python train.py --n_layer=16 --d_model=448 --n_head=7 --n_kv_head=7 --head_dim=64 --d_mlp=896 --vocab_size=8192 --activation="swiglu" --norm="layernorm" --norm_place="pre" --norm_eps=1e-06 --positions="rope" --rope_base=10000.0 --rope_fraction=0.5 --qk_norm=true --attn_scale=0.125 --bias="none" --tie_embeddings="early" --parallel_block=false --extras=["some layers without attention", "local attention windows", "gated attention", "exclusive self-attention", "value residuals", "hashed n-gram embeddings", "short convolutions", "an embedding shortcut", "learned residual scales", "skips across layers", "capped logits"] --init="normal" --init_std_qkv=0.0189 --init_std_o=0.0 --init_std_up=0.0189 --init_std_down=0.0 --optimizer="adamw" --lr=0.00136 --beta1=0.9 --beta2=0.95 --weight_decay=0.22 --lr_head=0.00732 --warmup_steps=247 --schedule="wsd" --decay_fraction=1.0 --decay_shape="pow" --final_lr_fraction=0.0 --batch_tokens=65536 --seq_len=1024 --doc_mask=true --train_tokens=550200000 --steps=8396 --dataset="wikipedia_en"
Each number is 128 + 24 x the weight over its row's rms, rounded and kept within 0 to 255. Layers, rows and columns count from 0. The size above them is the row's rms in percent of the matrix's.

# layer 2 MLP down (transposed), 896x448, rms 0.0516, rows 803-819, columns 384-447
size [100  98  99  97  99 100  94  99 102 100 101  99  99 100  97  98 101]
[[116  97 147 100 122 119 151 114 122  97 150 118  84 106 111 166 157 108 135 131  97 130 123 110 138 129 163 179  90 198 127 123 132 114 110 134 166 118 108 160 104 116 111 140  95 171 203  93 154 143 126 132 124 113 112  94  61  95 102 134 122 140 132 120]
 [119 143 148  79 140 145 127 127 115 150 125 119 126 131 122 131 135 107 162 119 130 128 142 119 129 168 129 137 125 133 126 119 103  89 150 133 129 148  93 103 164 176 123 161  93 140 149 119 108 132 111 109 164  98 145  93 138 125  85 156 102 123 147 112]
 [151 160 153 127 126 123 138 151 113 109 137 147 106 142 136 120 126  92 111  99 169 155 148 123 135 106 150  98 127 128 134 120 174 127 109 108 127  88 148 157 128 121 137 168 152 143  79 153 133 112  97 133 129 133 119 143 122 148 161 113 164 118 191 124]
 [120 145  95 140 105 126 136 130 145 110 168 176 153 147  89 148 140  94 105 128  75 105 151 120 135 137 113 170 122 110 110  87 117 145 109  68 165 126 122  91 133 142 101 148  88 101 116 117 131 150 148 106 126 101 154 120 119 158 141 118 116  98  97 129]
 [156 113 132 139 132 107 144  99 163 119 139  92 157  84 114  96 148 162 132 164 114 119 124 117 112 120 116 180 122 164 125 129 142 129 140 102 112 111 104 133 128 104 106 124 130 150 111 109 107 143 155 146 138 116 106  90 109 162 139 159 153  59 113 125]
 [113 149 141 145 136 118 137 114 117 123 127 105 167 113  87 104 145 114  92 163 129 122 119 122 130 139 125 105 143 136 138  88 133 129 136 155 102 113 124 109 121 134 110 112 138 152 129 139 112 168 135 116 152 154  90 118 115 115 128 186  76  92 131 103]
 [ 98 118 132 151 148 139 135 115 105  80 144 152 132 175 114 179 141 125 139 124 127 152 135 169 135  76 149 124  73 147 129 145  89 154 121 137 149 152 118 102 107 122 117 154 120 109 132  92  92 122 120 138 125 123 107 136 105 106 145 179 136  96 122 114]
 [109 135 129 135 148 164 130 145 139 155 125 145 141  97 152  99 134 123 101 116  83 158 155 135 129 175  94  99 182 116 100 160 152 124 136 164 123 112 126 169 133 153  94 119 102 174 124 127 158 114 132 201 116 158  76 147 107 129 139 107 143  99 132 149]
 [127 106 176 114 140 131 157 137 111 136 133 137 153 116 124 136 117  92 148 163 186 151 131 117  91 139 167 138 128 104 129 125 136 121  86 106 123 118 115 132 110 131 117 138 113 131 110 132 138  88 126 130 116 124 130 133 135 140 119 154 129 121 112 134]
 [129 107 114 140 104  89 145 138  90 140 132 112 123 139 115 116 113 104 131 141 146  93 134 135 126 117 148 154 123 143 134 135 189  87  84 135 101 113 127 135 122 118  90  94 171 159 114 140 144  84 101 110 123 172  92 100 130 136 112  48 119 144 166 164]
 [143 123  99 136 132 145 118 151 185 126 145 161 154 168 146 155  95 133 121 144 121 152 147 118 155 144 113 123 175 152 129 115 137 163 148 102 129 125 138 161 108  96  80 104  72 127 125 111 141 179 123  90 111 113 148 102 148 155 144 158 140  90 141  95]
 [128 134 121 146 184 164 130 163 118 129 143 156 117 107  75 112 162 145 102  95 140 146  75 185 116  97 140 127 141 147 152 168 111 144  57 112 100 116 131 116 137 137 155  95 139 104 115  89 128 121 157 146 152 124 156 104 136 110 147 116 145 122  89 127]
 [133 129 122  96 171  96 128  79 150  98 150  91 146 162 146 157 144 175 140 107 131  94 119 129 193 136 147 155 136 123 110 113 103 122 121  69 142 137 110 164 128 166 134 117 133 176 134 163 120 124 105 125 127 145 137  90 135 122 144 138 118 166  67 104]
 [134 166 120  75 154 146 120 192 131 119 122 104  96 150  96 102 162 106 121 148 170 141 118 161 154 110 124 120 119 101 153 133 140 111 132 162 131 180  98  95 131 104 161 166 148 155  56 118 128 130 129 115 132  79  89 127 116 129 120 141 112 148 124 132]
 [125 182 101 137 119 132 115 121 166 117 172 108 129 144 115 157  98 107 104 117 105  99 140 146 112 147 125 154 220 124 120 111 113 138 132 114 167  90 167 155 151 115 119 129 114 100 126  85 116 125 157  96 139 112 106 108 129 138 107 131 103 104 182 145]
 [124 136 142 150 115  57  99 121 133  89 119 132 137 141 164 141 137 119 150 146 152 121 119 116 121 145 153 135 153 109 125 102 102 153 144 143  79 120 105 110 126 141 113 140 140 141 190 158 197 111 137 107 129 128 130 130  93 171 130 113 135 143 129 131]
 [136 104 136 107  96 119 118 130  73 121 126 151  99 147 136 142  91 175 158 135 110 125 113 131 127  98 122 172 112 121 136 129 138 152 150 109 108 128 124 132  93 131 134 133  92 141 168 144 168 166 142 129 142 115 100 101 115 148 135 123 120 134 112 181]]
# layer 2 MLP gate, 896x448, rms 0.0531, rows 804-819, columns 384-447
size [ 99  99  99  99  99  94  98  99 103 104 100 100  98  96  96 100]
[[162 148 161 158 131 130 131 102 151  97 127 152 119 143 102 119 187 135 119 112 121 150 130  71 163 131 135 110 153 118 151 108 135 136 135 136 126 130 158 145 160  88  97 156  96 145 165 179 132 118 118 132 179 121 128 145  97 145  89 146 129 120 107  59]
 [145 115 136 144 160 159 126 162 151 133  70 111 108 152 114 147 136 130 118 144 108 131 153 113  93 120 125 162 138 151 124 121 171 118 114 106  90 122  89 144 121 123 132 150 171  97 132 124 125 144 161 163 123 138 107 172 105 145 107 106 181  92 124 118]
 [147 141 178 155 157 107 150 121  92 115 118 127 147 131 112 105 110 116 112 180 104 135 145 159 151 132 158 160 155 132 136 155  92 149 138 152 147 117 141  90 143 115 204 142 134 188 100 122 115 122 154 159 101  48 129 143 121 146 111 123 138 137 132 163]
 [ 95 163 102 113 171  96 159 133 130 139 130 182 129 110 145 154 124 164 120 119 148 160 117 114 148 108 140  76 155 131 128 116 122 142 154 160 132 155 132 113 142 117  76 111 113 126 106 164 128 154 165 149 171  80 122 142 143 177 132 119 147  93  98 106]
 [ 84 120 150 115 124 132 132 101 132 113  98 128  69 153 174 122 100 134 147 134 138  89 154 109 132 155 136 107 108 147 159 143 136 110 151 106 111 117 145 145 139 145 118 137 102 153 137  90 106 126 160  99 164 119 142 179 137  44 116 145 174 103 121  83]
 [131  69 137 174 108 126  88 166 108 124 134 177 133  99 117  78  96 150 121 175 106 142 150 153 118 121 111 185 157  85 131  87 130 172 176 130 131 126 134 170 154  79 117 133 155 147  89 116 133 163 139 144 157 173 123 176 133 125 123 122 122  96 153 137]
 [103 115 131 156 140 140 116  72  89 149 114  99 128 110 126 149 140 125  83 154 112 139 124 124 180  77 111 104 132 128 126 148  93 163  91 133 130 133  97 138 105 165 135 107  98 156 121 182 141 188 110 108 143 127  99  90 135 152 116 133  92 121 142 161]
 [113 128 130 136 168 178 134 165 137 129 118 155 130  96 142 120 120 127  94 123 160 146 138 131 198 125 126  87 125 138 114 101 161 158 116 149 123 144 126 143 182 115 110 132 125 147 136 143  93 127 139 103 131 164 130 147 110 147 126 127 162  91 155 112]
 [162  85 120 107 122 128 126 144  85 169 168 121 127  98  78 104 124 146  83 157 119 162  99 147 123 149  79 154  99 116 138 164 128 109 132 109  97 122 148 122 150 100 114  70 142 158  91 170 158 157 116 132 133 172 112 109 119 143 118  66 130 135 163 128]
 [182 148 181 137 139  96 140 126 111 131 124 125 106 132 110 171 153 161 150 114 133 160 130 133 116  97 105 142  97 143 128 120 138 146 160  89 122  93 138 142 176 135 133 150 127 153 158 156 160 139  99  83  81 164 105 140 167 144 141  98 108 121 134 124]
 [142 114 126 144 115 136 124 151 121 131 137 115 111  97 102 111  90 120 121  90 158 132 112 124 155 119 120 141 151 135 149  90 111 122 146 128 146 127  98 107 148 147 124 163 164 148 137 105 116 144 112 109 145 145 162 136 118 159 178 147 138 133 113 135]
 [155 174 149 105 166  99 111 131 122 163 167 162 134 144 130 142 145 104 118 131  99 116 132 134 147 149 155 153 140 106 152 123 100 149 108  99 112 135 144 143 132 146 113 141 132 120 162 155 116 131 131 101 160 110 101 178 136 167 164 113 117 166 101  99]
 [125 168 154 156 127 109 123 127  90 148 142 137 116 180 131 124 158 128 116 104 124 155 141 133 174 137 146 130 148 125 128 129 130 127 139 134 110 187 131 150 117  91 105 140  99 105 114 109 120 145 139 167 148 134 139 137  98 129 158 104 186 104 111  87]
 [156 161 167 160 141 110 136 135 119 141 150 188 118 119 113 166 153 115 131 122 164 116 144 111 140 116 154 102 126 109 154 116 135 112 132 121 133 119 108  75 128  91 169 128 158 145 160 110  89 135 146 102 120 115 115 164 130 128 115 114 167 148 122  64]
 [ 76 118 130 110 110  89 152 115 114 111  95 108 122 127 188 108 138 108 127 100 154 106 165 146 109 107 175 110 157  79 138 127 107 119 151 167 131 102 160  96 150 127 114 141 174 133 136 151 146 106 101  98 107 168 119 160 112 172 141 116 134 155 116 154]
 [101 111  80 131 152 120 139 133 101 179 116 145 139 139 132 161 127 131 143 157 115 141 139 130 122 115 103 171 122  97  86 161 137 173 109 126 122 148 106 140 123 143 117 133 138 160 103 109 129 113 123 137 131 170  96 114 165 156 116 131 151  89 116 109]]
# layer 2 MLP up, 896x448, rms 0.0536, rows 804-819, columns 384-447
size [ 97 100  97  96 100  94 100 101 100 103  97 102  98  96  99 101]
[[154 131  83  95 148 110 114 168 117 156 132 121 149 149 106 131 107 157 157 162 133 128 112 136 123 101 148 117 107 108 150 155 105  90 131  98 113 108  92 114 133  91 147 114 119 142 111 160 148 166 142 121 127 110 146 133 176 112 129 150 119 142 114 142]
 [159 164 149  94 145 112 174 139 121 126 180 106 140 105 119 120 122  66 131 142 104 125 145 133 155 119 161 113 125 169 154 111 144 156 130 125 171 128 103 144 106 108 161 115 141 146 103 143 178 159 107  86 107 129 170 105 146 114 186 139 123 126 138 105]
 [114 126 163 109 130 168 110 138 107 118 119 134 213 159 117 143 117 114 137 150 159 143 156 169 185 143 122 146 147 157 136 148 109 150 116 149 160 152 123 141 128  65 117 114 156  63 105 141 102 117 148 132 187 119  81 100 103 143 103 145 132 173 185 108]
 [143 174 151 139 106 114 126  84 122 136 116 182 116 109 122 124 148 142  87 141 106 114 134 159 137  88 123  96  92 161 157 144  93 146 168 128  99 102 179 115 171 117 136 116  95  94 134 115 139 139 116 130 174 115 147 128 121  56 165 110 147 137 149 135]
 [161 101 146 130 144  96 167  97 108 166 121 116 116 168  99 145  84 130 139 158 130 134 138 153  85 161 129 110 115 115 127 122 142  86 138 144 113  79 176 150 164 130 130 147 144 192 159 120 150 145 141 130 121 155 150 171 131 156 130 126 139 182 141 117]
 [123 129  73 162 124 105 146 134 164 130 111 140 148  68 167 140 126 147 101 147 139 104 128 145 147 119 123 132 139 137 138 105 135 151 138  97 110 143  89 125  90 102 144 154 116 130 115 132 173 118 147 138  70 113  90 122 144 130 154 103 131 109 109  99]
 [ 83 110 152 138 156 172 125 184 153 106 160  94 135 112 150 111 143 164 122 130 146 106 136 124  91 202 135 122 120 166 124 146 128 108 124 145 121 106 181 147 116 109 135 146 128  88 142 102  67 112 171 156 122 113 149 136  86 140 115 152 132 138 106 101]
 [143 146  94 114 158  93 112  99 148  83  89 120 141  94 117 130 121 141 116 177 106 161 134 112 125 168 173 120 147 127 102 116 131 103 210 143 126  95 126 103  98 163 119 146 149 130 139 150  88 115 122 139 151 134 112 112 113 143 104 159 103 105 160 100]
 [109 131 112 126 136 119 192 140 115  80 125 109  93 158 173 154 129 146 114 132 158 140 106  95 139 132 122 118 144 106  95 149 110 151 128 109 192 168 148 136 185  93 107 122 128 126 148 129 105  67 114 128 112 135 175 154 139 143 137 167 125 162 119 150]
 [155  98 113 146 129 100 138 107  96 172  69 126 113 142 131 153 116 164 150 138 117 156 116 134 128 115 119 147 122 116 139 113 146 127 157 123 102  99 119 133 131 121 136 104 148 132 115 112  74 133 105 107 132 177 112  82 151 119 114 118 124 131 116 144]
 [121 102 113 124 133 147 150 157 119 115 126 147 170  91 105 139 139 132 125 134 172 165 106 150 181 140 116 122  88 135  84 134 109 107 141 121 115 112 145 111 129 133 107 147 135 185 114 149 109 130 172 129 170  90 125 124 163 118 134 103 171 130 166 143]
 [145 150 118  91 115 110 153  86  85 196 129 143 131 116 132 116 130 146 127 159 158 125 160 163 116 117 157 132 145 109 123 122 106 100 107 113 164 139 132 151 127 111 114 128 137 172 142 144 106  93  91  88 141 180 121 162 146 156  96 145 131 124 119 139]
 [138 125 107  87 130 173 109 111 118 103 161  98 143 131  89  83 116 129 158 120 105 186 160 134 119 139  97 147 159  30 120 132 138 119 170 142 130 100 133 148  92 128 110 143 146 137 150 100 126 128  97 157 119  98 112 121 148 156 120 135 158 139 165 169]
 [113 120 141 115 150 107 130  85 188 146 144  58 112 117 137  74  95 163 123 154 144 125 136 151 162 123  97 133 116 170 129 134  94 121  93 122 133 132 121 165 107 164 124  93 126 126 117 139 124 108 110 105 135  95 121  79 114 114 152 143 109 130 159  90]
 [148 120 103 124 152 124 130 140 129  73 134 142 147 136 199 159 135  96 160 182 148 106 122 119 106 114 145 127  79 126 150 103 106 102 124 128  96 108 159 140  97 123 109 162 148 155 138 122 164 110 161 141 104 152 100 142  92 152 127  63 137  98  84 147]
 [ 85 156 146 123 127 106  78 113 133 137 115 107 109 153 181 116 124 120 168 147 125 135  98 103 121 106  76 136 136 145 104 126 102 146 139  85  97 131  77 174 118 126 111 124 127 106 118 117 136 110 119 154 150 125 105 118 154 159 105 122 128 158 140 152]]